Weights of a small transformer language model: untied embeddings, 83M tokens.
Each number is 500 + 25 x the weight over the matrix's rms, rounded and kept within 0 to 999. Layers, rows and columns count from 0. Numbers have three digits each.

# gate: layer 3 MLP gate, 256x96, rms 0.205, rows 102-147, columns 0-95
# up: layer 3 MLP up, 256x96, rms 0.19, rows 102-147, columns 0-95
# down: layer 3 MLP down (transposed), 256x96, rms 0.177, rows 102-147, columns 0-95
gate102:444536481505496484464513513487461480519475524551474504491466480560502523510472466497482509498500508511513451490504494465456516507495470478553475515494515487536505527496492472465515457515520544458469516479485487494515478507460501564479491451478494529499508525489561527505522474484481466499
up102:512510499456496484504500479508472487515501469516513473500502529507506483502504512481496492486509514514530477519470492513516507544516508439512495470444464480524495480497557472521505490519505481516528519536472523507478504547538517442522495518504568511499533471454490530489516491484491491451
down102:500500504491513536503529491520486518502494473540493462475502511581511516469524512473491486461568491535490484451480497522502421535495494525495464470507528476485487496522474493494507513522493494537445486504515533487498459533513516475463507502528481514511490513490453481478513465538474527499
gate103:494480480524485482565503461497479484515530533491488493517501504483506487511505515497505506475523494490491499494528527504540500505490510487513423513563506504497523484534498545456504494507468492489516519535506551521521508491516482514493497519480485470464481428484512491479510478507489522486
up103:490532502474499513525500496509506492476459471500486503480506522506470488455501500492510520494515528522489500496510494501481453540492479462501500489491548502517522494502565492537465489518464463505470486509485437531464489497510475513465459515522471500510472544498494468503470539486504486535
down103:444506529422505481516478485484498501505511453471499485517495480504497510528454508515503480523507501519513524460507465494508536480490441463511521482450525527481537436496530505529492510465510513470489505522483512519488506514496480519472488528542522528500519551505466494486471531496494514518
gate104:446496492528509475446523524518521523525498522515477476538498527489512527460494525463465522502492470475500451523526535514500434515487497501498461508515513522480492516466500494497461458502500477472494521498499527514549485510502490495487465455505510503522527538462481488519518509537483503503
up104:488504494484470552483473510495483490480519501449539483451503525473505507487490506480493525468545555512543533500463548514542564536482495480486517506497506501499482512532480459506490528475488538488509561484498496503503508538470503480520495530495491485474498504514507562493495508485475521533
down104:509479531532542510546451459488515482456503552496490463460488478450513487494508496542509476455505516499517512539532492514489482488510483511510548484500475488510542494516501505463489485510546501527503477517496519421488492447534454471504475536483500518517481468472501516502469494516515522479
gate105:543474495537515504497474504500533478469483533520511481514426494502506461488495465499523477429508518528495484497495527489518473493479443523503530484472516474513496505514524490538499468491482512479501495528516482514508459511506503475521478483501470520507473494506509521496485480477482498514
up105:526501532485498501509504507495510516507471468480479520516515488489494505492489510497500516454467544518490495479535471483490501456445453521450497448504517506491503505489487487536520488481496489527493488515491509502467497544467499484499518498552538504527490504543511481462504454492469482508
down105:538498505508494536493475472517460493500489533462489498553483531538512493505495466507496489501556470509545495471521488478471528528536491493526479523465494497498494482498492522535530501527535515480522488513503481440516489507494483511470487534478506510515513488513482495490514481516452470523
gate106:477524499514516506527510465467523477485495488506488537482516498508501484474506520508508479454486540499461492521507528465485500484444519509455526529507518502479489494480488484497482473498527532511484494520501516519523505503518477519463498495510487490499484554487504525479509503480530537502
up106:503480511524502526500499468475519460524474472520488541482489473493479542514509489495503551504509450509482487478484504493489517495460501484542485469487476497494500501509477529519524505489528495518495494490534534521501487461484457491461508502467507520518539485503513514540503528466489498493
down106:524535505496495521501502511524487499511487490497509472513519522506502493540542518518462495494494489485508482469523486446496472496515483496492493510537510523505534519493463510560473507513509475493471497525471538476542506483487497500560508480543538506472512534486473483488504511473525493478
gate107:494486515497518540510442505486499507525459506537511490483475487518499494489506492499500513495494501492503480499470497502529467487505464523503520476492475521492475478469499480463483484494487438536478457524504511487491469478497533473482493535523514526488484538482507472506487505485523471499
up107:492501514478476434514480523477527483475509492487513482492521491501494529511474512507496521483500548445480540500472481510520513520506484465478484495526492555519489495508497516501502503473566518521508488499495494422529509477517516486495521484493532545462536466523463471545522502480508512496
down107:516492523494485525463509491494486508503494503486493528438489486541503512536507538536509517522514488495482514457484470485547560502480506433481454457481523500493482482507508501461488488494519502502501481498538463499494502523497513516453491532481537494505508542528538466487471512500493495499
gate108:498546490539502488496501532484513514510455518470518469488491530478545472476461521518501486520467514464501508461516504544457485525511494489477472530454521507510530498474445504481492512519466534509538547454523466497517547492471524495501509522499480521481499481478494463506497541503494511503
up108:503511497516529479478543497549488462503526497532490479504494562526495498483532452514500471463466481463526503540521534481475498477489471504479545531488515503538521484457497507497483484477533483477533504494520497495512460495505449499530524500437519529522502474454473484505513526526517514474
down108:497566535506517516456519485523545476494514520531551483556524499499473500521490484497549484552516497513489536544513498513494513514495499498516467509511477483510475534461513470498535496504536522450494499542509501506500482505499514487518500482485494518550500537530523487499496546475547533462
gate109:531483454519525496490533505451502517480492537511520535512532512526520459491492523474479541533474500535476479511491503466481479569499470493501556490492486480521473507507501468463514548510457498519475514521523536476511505472476507485497485503509492560478503501503513546492469546466489509497
up109:509528411520484531491547513499513544493447463494506549469495497505525491517464503527487473502486475451513490486529507498517509501486515475559489501505508496549476487497525483479525507485506502502461496504506489517504602496473488500514546477496452523484488504488492502480501519459468456508
down109:493538531445513459464495513500510458501516517508503459476509473500489482547526504489519533514525526535530494486508497507475536500535490548452514509502521525477491477472438519499524497487512545475515516481444480486535461520476502505501490517503499475463476507524473457556489477523509505490
gate110:519482489441471447456493507517491526465537495477519512521499439552497507518461482474521484519519475480462486519471498541511485464508521497477502487480542480500480513496524486501539559503524525522468480524474491517491529507499543500505470498511500504462524486487508511489506450458527465536
up110:460519511514498506530499511515481475480476519478487482478511496515468500518540445527475541515471500528526469479507518502532509471521543512453482451485490496476541474496517542483485510448467503509488524496492534483504493557550513505480498466482481463516495530480464469461518470496477533541
down110:484494446471494534489477536521488539497480479498513488505505450547489503499511502507525503491521518501469508517493501508546548494504473469490490492529538503444463508451522448524510540575530521467494474526498518506529518493460484490501500508500510552452505500519492486527531487491503441500
gate111:506507501494532513491505505496536499475483507488512497478533521528551461467462531508507497540522474498476478494498482503523500505476499475496476540507490479486496478487515532494508510508446501538499491536479472507519463505507523504506495476484467521475520473538494548488509439498516512529
up111:530479496534482504468497489453527486499479477486540514488546504572516468458435505496482480492534492492481484532491443463518461486509517535466489508508524511503535496491480504483504475491531470481542517492480485496501473492481526491484488526492488515505505480523454503487452480527474495510
down111:498495542526496467483466498488486501508485503532484495462511497505478521508518499493556489477502516526475507479507503521500543529520461502512451507537503541455498507501518536496510470510498477568516501457508478534472517501502511514543467486476501482509545516552517487456530507493505499443
gate112:540531494512523533466485491509493510507472540484465485522526461515460494490538514501476522510522515505549507488484535495543464474537481511505494521523507524500534495449527510557491545480512508506534530519491520466485499458467438531503491458548489528503501506482497486510515521522443499535
up112:458530510509538532491460530479463538433454514525500470498440501525486524434509531489485531470485499469543518489474498470520502468535511544471494496520502495510464486485467479535526518487526461494484510517482482444512505498489474504464513495547494514499505441494473558461451488473451498529
down112:506504512483458506508517492513548459482502486559500530504508517459535505520440494502503486503530513542513528498514534496502504515502488511524491553450503504547517533526477473467450464511502530509501451504519439547483489480517458476525518515432507463537552525519507522484497501479502519492
gate113:516488507534442516499481482505446486507502494469486561510482517493487454538522547507469536547520478496505494560427478467492475540534516517510500466492525526504503523447445465553508470524526495540476453483499518512514491479511491479496518537517495478496494435570564461486469517428489469465
up113:526519518528509495492485492489529499515504513474531510495427534495444486498476445438504507512461519516459513505501479523514475479480495434510518453478513475475492463560508489487498444491531485471480484523520507507538485508524468498537515494456494505454526517459523499480461436500470534458
down113:524494463523511458454506491504493516510491503511496530523527478509473484496489467479473528495513495523482469546491539457517469518500576514514539475458467506532476485494495489474461465510526518508525476471513505519539521494473479539466486451467488540528489430495514495497542507528518477536
gate114:495491520541508492501529504518503514480517466484515473498526501472520494518524477528510524502509486529492490485516512533507501509485478487523500542459489498479479517499498515461522504523494503531471466499446484528499476498468482504539516526495490494470477473487532509559537490525496493493
up114:503486515475498521527463515489472516549470530506533538534511520526494497469470494445481496524465519481516497510471491502479519451513507514507488486503522486489495484530476530541473494513496481513501510496539514490506497471516508528469495496516517500487501486489505499475464523495478523510
down114:514483477493506502500490511470496520502534487553543538522487480458462497469502459467534491496478506480521495481484489507499501463491531515455500526497522441527519497477501499521493538474478506510467476508492499504513481530501497446482537480452505522525534487485491465487497510508481486532
gate115:524472501491507470483524517540541530462514460479535535474531546528513529474534480472506511498426497470513482515497512538474497537483518541539505506507532508486512538477471476528507488482491572521530486454496507510515462467498521543473496475475464538506431525464555482526530484498504484512
up115:474535507487476508535501484489496439535535495492476471539507464485479495505458502521554509497542501517474467488527458483515507479475494503526537517528517477555474509477495503530502500526522469506444490518489505492489479523507495458476494498456527529445520489555469535484483515527474465513
down115:547504506504501527498504542476516534474510490505486480511540496486489464508512445495482537461513498499512504505480510493502538466510442493499539497442467509456534454516460511485450509459532519513470524520468473510462503437484471539506467514579495543520457502513496490525560512501480470514
gate116:518497482486512454496495502526562485496507549507483511521458494485521468477495541509495513513526490492513501491527553528515548523492518508508460490520461503525500479506463468492488496485517497499513446442527539515509519473492496480511470537529498516501499504462509532475488471519514485518
up116:487514498502482472519501504518513493501511480510518527483488510471501476521496507538491499530490458505459500483515533498539519510485463501494508510511492490512509488517505517473456492443518490480460488533513541495521540539485475517532519504523436489500515452443470522492484505482491494496
down116:475490506512484497548476491491480500527542525498533482477478466512478457513524473511490521476501508512513539513496512486472529496511518503497489479491516508469494495499474513513528537519456467505512511499525504505482476529520530493542560503502495517534510449500497485544468467525463493493
gate117:478530532531476497495463526498485524503487509474495484513499496488509513497499514535448525530457455491515466458511491513490507509472488528491468543522513537535575509524519506513496491479520489483472513495488510419480501517565511519534506494489499521513495469489487480481501468517505465438
up117:530483504513512518492492519473483531504497510546463472466528504518474535526510538495500501483495504535530534544482511554492508501492505544506491473482498455521513499583500448494499545529527474518554519517504458500464537500498500539501487526447466495530521476494495496489502522519511493497
down117:479518504529506503524512544458472564496525511487554546471493513469510537512511551511484502514483465517513474507562501492508490495549504512533563477485516532496505516521487448496473522486517457515492491496504519515465499493516503506474467508489498498534501504499515479502478529519510534502
gate118:513485478515544485469542517489501522462499495495510480515523517458471491520475512494531523492467495476483467502502517492502486476478484493476528519518496517455540486516508489492498485493469509492527547502501476475502423490488503449507500522496529520473471517530504486478458531509507453502
up118:535492508482533485490518489467489465509498529498489501490512494531481473517514505476544515513526502444501466504526511484509498498486482493526532524520551516446481522500495545523482512492428492477505507516493503468460429501495490456490508486470524508559483525518499474448471518502494481477
down118:494505445506493489486521487503516503505495561502507498526502542473462571502467534471490461507467495488507519495472538530477479501537497521483480511483496542499529480492493491547498472470531511509504526475518480519506495504533454485542537515540497484456493444544484475530452507494480455495
gate119:542443511515483508521472542512518497472505528490488515530495475494514539449527544491502495513470466476462429535461503498518487518498518510499488467485482548480514538449478488491522506503497532485479478513533542524490455514527499501510493515487493478502546462467499494481499501492500535515
up119:512454523489461473516485474504480470492461461525520492533486503476517523499536555488491461472509510526472473568503490512496565545479488470493457492480463500489494519459499518503442465496481496522542444483504482490522494480498501516491525519527524505520532462501481519515524494465463506488
down119:523458520482467493468459472529524496514536487501478510496475502507498484475516496547507510478465496440497514526499505498531541505503503461444524497484526524506465490413497475511521498477469489504511499560475469478511467534518499471530488515501491463477511492491521519514514510501508531486
gate120:491484484485541491479540516462516519501489498508484465517514514508501507532481491501524493492537490477519539483524496508488514476472516467494511495511465474503514522500481478515488451499483472471461524495512523516471518513494497553486490522521430503542528452495535502522466561506489500486
up120:480496524520511475470520465495523514484479526482503481498470509494477487498490452498470524535493495564471501521483467498507485501508508491505460499489528500494532465503502552479524462481489473498486519480528523451522503484490472459502516500473507449519528525489500520468476529498531513476
down120:478517458522514524487520497522470522512506508511507505497496487523435496517502468502507521479548536486489512483504475513547514463477512477472512466498487538461472558491501512508488523551498485529461511544471484495471489554552519537539517534528460532489509494520486490516489512508499486484
gate121:507485484483494520466475473499503508493485496529511498485468478462466491511410500469457484522472501516492509477521479508529509505547434500461456527537484540491465470472486485467512517541520536515479511498494524526478467497497481509448484497525481499483540480460526506529498489555515501476
up121:460508514443502505437462484513463513499493548493543464448527504495501461427519465534494467527523532451498481475470514489479532504510524511494482501518480523481492506488500524502493535517517503483474503470463491497536488458483492500496492508530495513498548515529506549432493501497493491454
down121:512519475504522514507522513498507497528516500557486514494474537503484520483532525520533518533536475516451544531497500507451506507462521506561489459462457481517491537535557465502475518477500458502530480509511491505518494499538509487509521519523519492513452516481510497508523522496519468532
gate122:508496516488536509540521462527476494507506525503508558541529502501479521485530511490533475499503460413486501495479566502492523483517510496514460509549503518470527484486467523480493483497496497480521474510524511502519490515508498490484483504503503517536496525540510533490538555495456508475
up122:486526478508500473492506475525545534483504509440485520540518500495471524505471481476462464514477480430567529532504509489500499526553529462487473497480507525514495494529563474445522473499519480497495510476511481479485523529509503498493471542491449501518482461520486518541495488462506516523
down122:481554519527494494498553521529475521468550513491534472530493501532451495515534462490475467488525523488500479517511493488537538490545476538514483518512488510480468508522527498480498500457504497474527510449463466510504529501519514476492503482502481477552441519520503501478496546473485513501
gate123:534452501424478532492490511442484496482565522483528496522547519459536500491562494489510491515475511522517505487479483454523516517513487513494499517494514504485472530503476475485538504483474484520503480436525450504481465488527529500473493553494506540494512531521485506500508506521513474526
up123:527495513483522519475481529481497544501495480496522560460541497492478487515507459526537523463463448486484485522528533515502497524522489518486502472481459554459536506498461503515466470524515454492533455491494486526480510514501518479484520539495475507530534470491499464528505504529473571534
down123:496479496506533502533461450512532463459510532431523537478453508473488491506510475513520497518488526506509524538482523539491529449543495498485452555444507439511513486499475490522478507516523488510509508468537493501512479510532491502497497520496495544525543541496481497501464541535478486487
gate124:499530494516499492468492471518477529440506462534530479494524489490494492486467479514536554487472471495453483510555537521481518476485460529500510480488505495499526529485549488502507510519490517498515511525491470498490474497503501456499499511516509503523484477512545535497483530506522483537
up124:513487479495500529505485504442468536565512507492516503507547542507527482547478447581493539470504493529529513521469541501478516497538478545492499474508508483528433507425526525486524494532514469510497554496498502516462473505528552484465532465516498477534478483462570452525447502546541461431
down124:492533511505500472480501486526523528502464489508509546534496491518464537504500491478523500556487517523424521494537445515487495492448504500514501476515487544462563488522468519518531515485485497475502441537509533479470547525531511516495509548508479500509535486515443499507518523460422518546
gate125:460483492470472497495471535473493537538486471504534506588486508505481532488507436486524507492472517468527472491485482470472488497512539537430508536489513486465539544502499511471508510515502459514506479485460521516477504518543505494508478483485472516476455515509514483496545490506487484509
up125:467554468474507502462477509501522464520539547537497489464514510530440504499503513513482454472541517492496457519527496498547463496502481547453460491504474525527504523496485498494456495512527520486524494474450459478471507470494491503518521525426529481533463493532492496532471483459521504476
down125:455520532487456521483458489501513502523531559508468496499536533491500505474467486487526474484457495514479495472511518548470514502529489505513473512464491526490540516510530489476503471556501513495528493490493496477467514511463525517491477539510531500519498494491506459503470468469500426498
gate126:506543503486533511524482499482539515492509494519486488526487503497495505535460507509511565512543492510508516527512482482494522488506506502511539515477502478512498473497496550482506512488516500480513513441500497459490484493492479484490523495483490513503516514483490481499442499465494511501
up126:543508491485493491505504513498500535467520508477498495469469516497521506465465511516504510492535483495507512498516496492503492534514534459499502541467452503500496486517539505528482509485451519544516480533525523518489521515520493494508510477466497470490475504503514534480479466508469515506
down126:497511468510463495504496478511479492494513528532511501519476515510512484459515513525512513514476483539490508510507502481498511478499482529549531544497510459503478491533498507439535520496466545531505535520541478490486487546534491493485500475499493522491515498470476477523486503480556508479
gate127:513549524489483519520512499516482506494496497462474495467520522474495482500523475490511548503477489469523494466495492445515475504500499489495572504487505505494494493510495508493474503464521463458510466531541508495520491485515487529453471518497540531450510513513485481533527503515498474532
up127:478531502488465475461514535463507506535507536450525534495488429494521486474466497540510467515512461526493522533534469542558492526517495517480484503530483506459479477495471451503490474509499493454478542515503510462516485498479487513475486448518504525510499503508506511524498484480503502538
down127:513478506466528483506477483508525489508510503482462520502476508472480497493559502493504491481472523508491509470522448513538520484519493476548501507466529506492465551498543492571493493475473526490558527482474497523499499491446501514483464485510493494507471555485469518480495487489473470469
gate128:522500546514494484450521500432509503502509470533466473504475493513511504518476495456470523533516535532486471505494521484474455450524495506454539508531475464485518462504471443515500498517503490482540482522561502518534563500492471519461520509522544537461470449499497513477478539481489516513
up128:529519545489481519475507483495464464488517470520481464501501480516534522491483496488457488497513507494497478433511484508503502457480492503463519534527518450487494491535429476495492509507469505522476471485502486543508537451461500509507490524525480549432483490520541494474500497512501457544
down128:469500457473493536564502494520515483528519522505523526492525497477528488458536514471513473475506462511521482510478492497536475532522478519515466462474529501519536491485502497489534454487489464483469516491434511479515492489509495506488493502488476484476550511514449512532471456524497510457
gate129:475491498492484486534495498513472501537504482516522489551453478499500448530526490525527533518516491522512488463514500448518512476474503504519477506503478480504516555521490537529486506500477461538501504510481459510535472497527558539496535498497516489533492492486519458544467516466534519514
up129:539503487483488502445473470483527523497512481538497504475513520524492512500509489523502479505480485506514512493507517525506496526507510504481522558511522523484498485464484525490529464532532514445512556449528502478491519496505458489470476504456481524482449481491507485545511483510461476492
down129:512510536491505480470514519447497522504479518490505520470532560479497539480505501485505498497459512513519517503509496538462435502441521464493493506510495524516550489457494493471536487482524520466480497461519508460483477482550493486474477465472494541481529490506516500487495491458481491477
gate130:474486506502533496523564506535478510480495520497471478442490500474508517490485561515466467510549514468549533556534534483496474538519480472488526514527477519539476477519498554500490480499523478513457470491547537488557508492482462494481510497496507519509516496509487502504517480486486499483
up130:506457474491529513499507472500503510507501499547511535482506496493505472482495497519504484495501531503470473440505546496426520482481488505477464537471490502495514531523491476463505512530510458490518535532444504509496454490556477470459470501547507476506511441509501488450498499499466536533
down130:502502457494496520478477482526539511484499509477495468518527508523509442471504524471482524553515571481460543454480539501528505497493486522528464461480477520473448430482509510499517531526498501503510485509473523466467526508552504489483536504514488492511475496486463502463513520503503512520
gate131:442501509547509508490482502468484534494530516519503499484510534513527476502454479482491532497464506495499525516503488510545482519488482478505495453465517547495506535524486481510562506528532496511508502505507469458520479512450513458529484543503512506520489524522513500503511465469507482509
up131:557475457490493526517468484520493519523486474476495525498471529493437475556481498536530524505495508549532487501460482495446496455529483499448483521506489460504504468501493493521489472477480468510470494499513503558541522497517557519515470494517508471500498530478470485515505524490507498510
down131:466461518505469494513502542467492504508526506501493513499476471452528493526455470526471472510478496486504489467500478514499484533473521490553473519474523531484529531491499493509545494487548521480496526488514468499514462544434514465489491523468481515540498524519533480475460461508481506502
gate132:480531503460504486481497511503483533456490502490507534489544490529548531469493524471478510499475527521489508477481479527508496481509490503505507470484523490440461538510476488478523547539478492552485483505469533522484489476502480515542488502480506525471515504504524493525520476512515513450
up132:485470518498548479502539466516504445529513506517495520554473529448524419476492485552531515520489494493476446510506499513454527468479503512509477549532535523519530494491528508520472442502487502516509495466512445487535483497493511495462524505521469510493502505499487498444470493538502523521
down132:490516512509469482492470521521507549466489468506454514478501573511499535485500489482446500502490479554493522459488472462538487506501494494530502484521468474481491486516515479499512505535508495529518494487495541560502479502499525500453523529481495486524478526532521474551475500476508537501
gate133:529489476484524474517505497500521515487505487482543492512501503484495510477491465518488484519484493503505470476518520504504531456520509493479540452491521531504507492479525504489527496492513497509499497498466484548493487487462549515484506493510490509537496505515504496514499498503501486531
up133:492471471530509495493476489471515513490512525501522475481519503496503484500484480547493507465505504471493520521482432521453483477525496501459488506517497459491494505469541505491496483497494512515492487475501514510504506520491480509483495475520520480498498507481534522504526493481518459532
down133:513510490482513505504516508518532503502487467515505538564505490480504506531488499478510483535478512540532482523523539454534523539482505492524544515487482566500508503545521492470516494493504524474513508526456498507524486475465540513524513506487482497500483475482490484480491502548490533474
gate134:531491510546486492483477501495494483482540488499472488484564521496505512477463530468489515517492476469520518517459431467503533505454547510491490467507458488509522531508489505501469506529451506527537484491468506539498519464520564498485471534519535512484473522448490482507510501479469467452
up134:482515519465515520471496475509489463469511497533494540493476500547510498460473525497497542480545477499494493440519507489487462498465500474497515512446482513495523489435465536456487474463552450476508524523469489451504512459472465492506526491518512511535495517514525503543502517539534467560
down134:474546503529489457487471507496517534477488490450503460502549515527524526550506509508497518509485479492515466464499521514517486531506467503514520499507515513542471484564483475503527445494532487479530488503463492510502520462480493482461478571511497500530478508475561459516466510524523495504
gate135:497495483482566460514530492488530504548475489501460497501535504525491498503499513510486512531522518468498523544522514478470561513546508521522544481510489478559514517470459462494504479518485524486522504512499546518460489479519483545436496515486510498543498500469566451536494526493456504528
up135:481498519449461466481501499504513466481517533535481497535418481527530512535467518505483533494480511442535511529485513548499521473510485547523520497505484521528505496493511513496495514492523456524528466530527470502494528511458457515496496463501484493511516477544474546487470530456481521458
down135:433405526478560524483504482489515486510494484552489483527471501502531529508524500505519526520540474494450522437519479475494503503494509496507489480492469490496462554483509489515472467498479502501490470477493520427477479472481471535511525460519498455543547469490505496487496506476510519481
gate136:492475470524491510509524530457497499496531486490484487512559483525517449467495507537497528502487441483488473481520478446496523498513514491499489503504518485505479502514487493520503445484502488521459518503504510506518489520513525487486480529501444510530505492528538534507472473509481496475
up136:507462519539497540496536487505518528496497460476488507541497505508498504511466468506493484535487455526519500523547522464511558479524479469489558475441501499502497491492476488494502498504494520485520490518507513492494474496559493468501507496483453482482515499516502528451512438484529522489
down136:531562526501477482476485503498499485504505527536540481471496476505457521447470508498495560479512540555508511466484486540469448478510506518457500520525460544527484521466516531487486537508517503499470482472529497489532486496513463556494501532539473508496503495523514490481514503457546499523
gate137:524521506538498515501508499510505509517493548506569475545445468490480506490508493493505492507504501475494522491494491498501506475532502487537505482524507506487521460512503514538501506509502491507483462479509469481538514517471522468519449514496445538517444499489523532492459479520472444495
up137:478532497470494518449519493502485460498482523487472492458530487512503556493507522518509495494487500493529480493458539498515463520482442462491512486492456455476498504544482503494495545550507469495522513520498500519483504516476470479532504467515475496512491515477491496499478513463498497482
down137:480486480515512480492471484475464483524532452523469517464519509460491455477483553504502515481487514503512517495507522471508501491467479503471517522495460502483499559450498491509518515447502532509501540464521545542469502482544544512484527485484523513473522496532493481484526512477497514491
gate138:494499501502453540472516484511475509465514502494498488501545506510531495471487534512453520500529516525549492470510539518500501518532500533491493512546537487439489502463479477500498474508521556527503454471523490484501457488475537500514534464489517471475473539498490495505495479479531480472
up138:471494463481479494494527477498514509473497447508475506501496530493507508496475526538489491491506518520459520437519518527513486498496550495503520482489516474444538474534515449481511503491469514518458505495543486476498449465521511515513512471447478534500504514516491514505502506490497502464
down138:513464484512507479496507473468483483517557566459469503496513478540541471528500512464531479517528510500489486519485477519473508508500520502501491493521487515483524497484458517480516506504563500525491522484454472547473526504502542487490503489527510488482498547488495483525500454488524529517
gate139:464461481507463517545520534504486536482516499471518473534505519483510531513483526494471483456501483552484513496501492512548505453522502526504485489478529536504548491489542530460524540466483540548504506491497470504506538552475501493480495528462500491466478496493496516527508487501517504517
up139:525527523474488482477492460474497493539495494496507509490495485493489520539507463488494494508492495464509498478469535558482503511556505481511456482532502493478467480503495505529498522532534477537483502468488482508514526477451516452527497461505521485547529492465489531524528505485515512467
down139:487488502504510483495508504484481512493492516489515489512534514503517520468535510492469492526533510429552501496435493556492492469522476524491480527507500512534516505490487500442526529593508507504507483535527491539518531549467496474490497533519496451504506473504497503497511495487509466500
gate140:538544475537496520496517506491512474499496468550516498498511499529514570554484491476481472505486512494521474485505491458496506478500517515481518486474508492519534489490500522500515559486504531502526539574492498507482515521539528533498474503489468527546491531486490513506509533530543468491
up140:465481558465534429486501536500482517539472509514508520496488524466536474489494469513558516512499490486474493483493500501464495561486472488542497511511495514447489491493467484462519500541520498505493489475488487470550514474507511455475526466523482465445520491500535412494485486487484532459
down140:485497461460507525526503533482506473473487517496519517496518506470517501443506516472466505492486515453491546521543499486493508494502481507500480552499516522547508548497523513553479511544507517519513511502522521513470445526539446532514462517533508560538508520506559572507497514509530515510
gate141:521516489486502505506480486513529516487505503501526490513498550496460505470522444477466493484466488539525486500486468458538524505505461448502521511504487527470542461432492488443436533486535462477512486493531504492497497487529488524471485519493503542508494546475451466535509498521523475509
up141:465481495489508454502548481503502512508447497447497527503523467488471479446540440473501486501476494476505480513508527481520509463501484494518481463505506455484525472550474523497489528477487518519492483528457463522496551539523445478452491480483483460462522545513501513536453500480452506528
down141:487493489519491515538501516537484501487545453541515481462491494539532513537506551512502520508516516468457473481501523532467493497464488530526489499473527569511467513487483514538529531541472482511492502485519540538490469524512539477541483496518481497453504469520501518472545483501521470479
gate142:491523535454507473506480508518504463491473498470523512465493491475498485550530545497501482481478528506473515497507553548472498536492469566523489496537486492524474483514489451490467488502493509515515538536540558516501481543491489516490475410510514509503480448490535468491482549463479524492
up142:504500504509571493483520524499509529497493546499481496494499472499495442503497507517506518508514485461508486511434516476519498553502487486486530452523500467519490506489529433480498513457512460478514504477489560510470516532448450493511506522560454463498490542484551484511481490485525445517
down142:514493534464523491509564500512502502507502499478503522504479481572481520516512505530493503478511488512484493480517548474511513497530469527467502520559518499513505520552481520512508508527566485508472524477516506538482527501462540480493537551456478507521509493530512496496444469500464511502
gate143:517469520531469518496494483433515540494487505494516498474527492530478482469491531529508492520538520565517537504541542491466512528515505473518516517499481486517523536500524495493453527458492505497456512540496532482534476500552472515461533486474497491488499469469517484487485476546509525508
up143:507490485545495528477458504487515523513501490529474497525480515540477502522497505516499530473492501500504493476497482537498518518507489531551485502496500476477503468477487523471468475506484503525484496490528527465462506514542524498518461464485560498475536500496488513444515509475469522469
down143:513487507523497481484501477431483502479585489513520487491502489503451475490510508501492495510504490463488506509464502483464489477527491527493513504438485497526468512490487500480465482488493481533500515564538475494479456490505454484484493495497525486507469508503502487473533499493499512471
gate144:487503471524512505495471508560522507524504557515497511488492478511518491514539521482480503578478505548514530488509422437496474520482492543511493501533522515541460507466493507458515453515503537459463499469442507509464472501509534466503511494484511509523532504547538478474502503497496468504
up144:475453522459506496463457479483491542476497497483494534516507499513527517485459505481532495489518518524511534457519526513520502487482440517566491500466515479524522502498481471536479549480466473498496521487521445457482486484509487481550509512528480541514534519454479479493528538489502501498
down144:492477519491487481489499512492456575506516475516490513465522539482507483501461500492503486501517481429529485524509511539488519497549472467550481495520496454484489455493468532517505551529482481521464472504514490489541520483512464472494516501535475496481510490469508532502453513538477489514
gate145:505526514526496512512526490535523450530512497503504525500469507436474473497547471488482507488474540533491484519504481497529486520475464463561544469504512487517493515510493505511476522541481490514522534522478500466536472535526457519544526505448492549529530504539548488491487491510553512521
up145:447547497504507523516485519485489517524500527544539487511539508536524516503528504456485470504512514496548522482483495477488466530550510518513453505453475527497498522454485525495515484521547474479464482496505513545489489502495450509539535517535522479518469490523538494489511534500511497478
down145:488492486469524507504485494518475504465494490497475492512534511521534496473523517539480501474527534489509548488488467500487508502473499442475512499546518509480471547495432527550485512453482524480482464513546478475475536471504506503456482461514498485473505538494496486478523485514535534501
gate146:492551508501531513487483544465511529441499498489492490466508487513515456483487523507495491458490507487511486460487528485549467491500456476479492480485482517523509536488524518502475479491453497495512492510504520506544489505526472458489523486485497514437497502507506500521511514488537523514
up146:468478490528532474521504449477500510515484461490520486518490552506516481524499530534489472501487519502468499516520476484491503527478510482518486539483509476477499510515522470447481473499513490491557488537482485501458510481509515484528498507514540456488483530476519535556512478482512510440
down146:531506493523509455496494501478552502481527528504560542473478559500500521458508486503521516522517504511519534507497539528531488500496463461472488483512469520485480541490505528456474531456469498473514505475537507500494491492489479465507481505509531501479501509521467522520467521490543449516
gate147:490484502515520503507535545464511551517473490464456532564472449529462508481458525491503506519507486488530484522483487476528505509496490532492473483521492557530512518526488503523516538495514478461513488520521537514500476497485469502463510481459454476535482493494475517533529524507467558516
up147:505512467473511522527525513506499513466529504502479531489512539547537502512544499481492492483458524460493526445545517484516489497511501480522528524473498479470499462467477504471462473503559531460486500508519453494471554488496517472523501554502515481453501514510463513508495496496497512528
down147:515512471510453513502450558523525465503487515525482487495487525548509500468536527469509491526459541485500516470515467474524484501480507509529482516499465482473494491523490469526504501503504512496523491540482515476527473483446482530481493510480451509499520512544448539482531480523470485454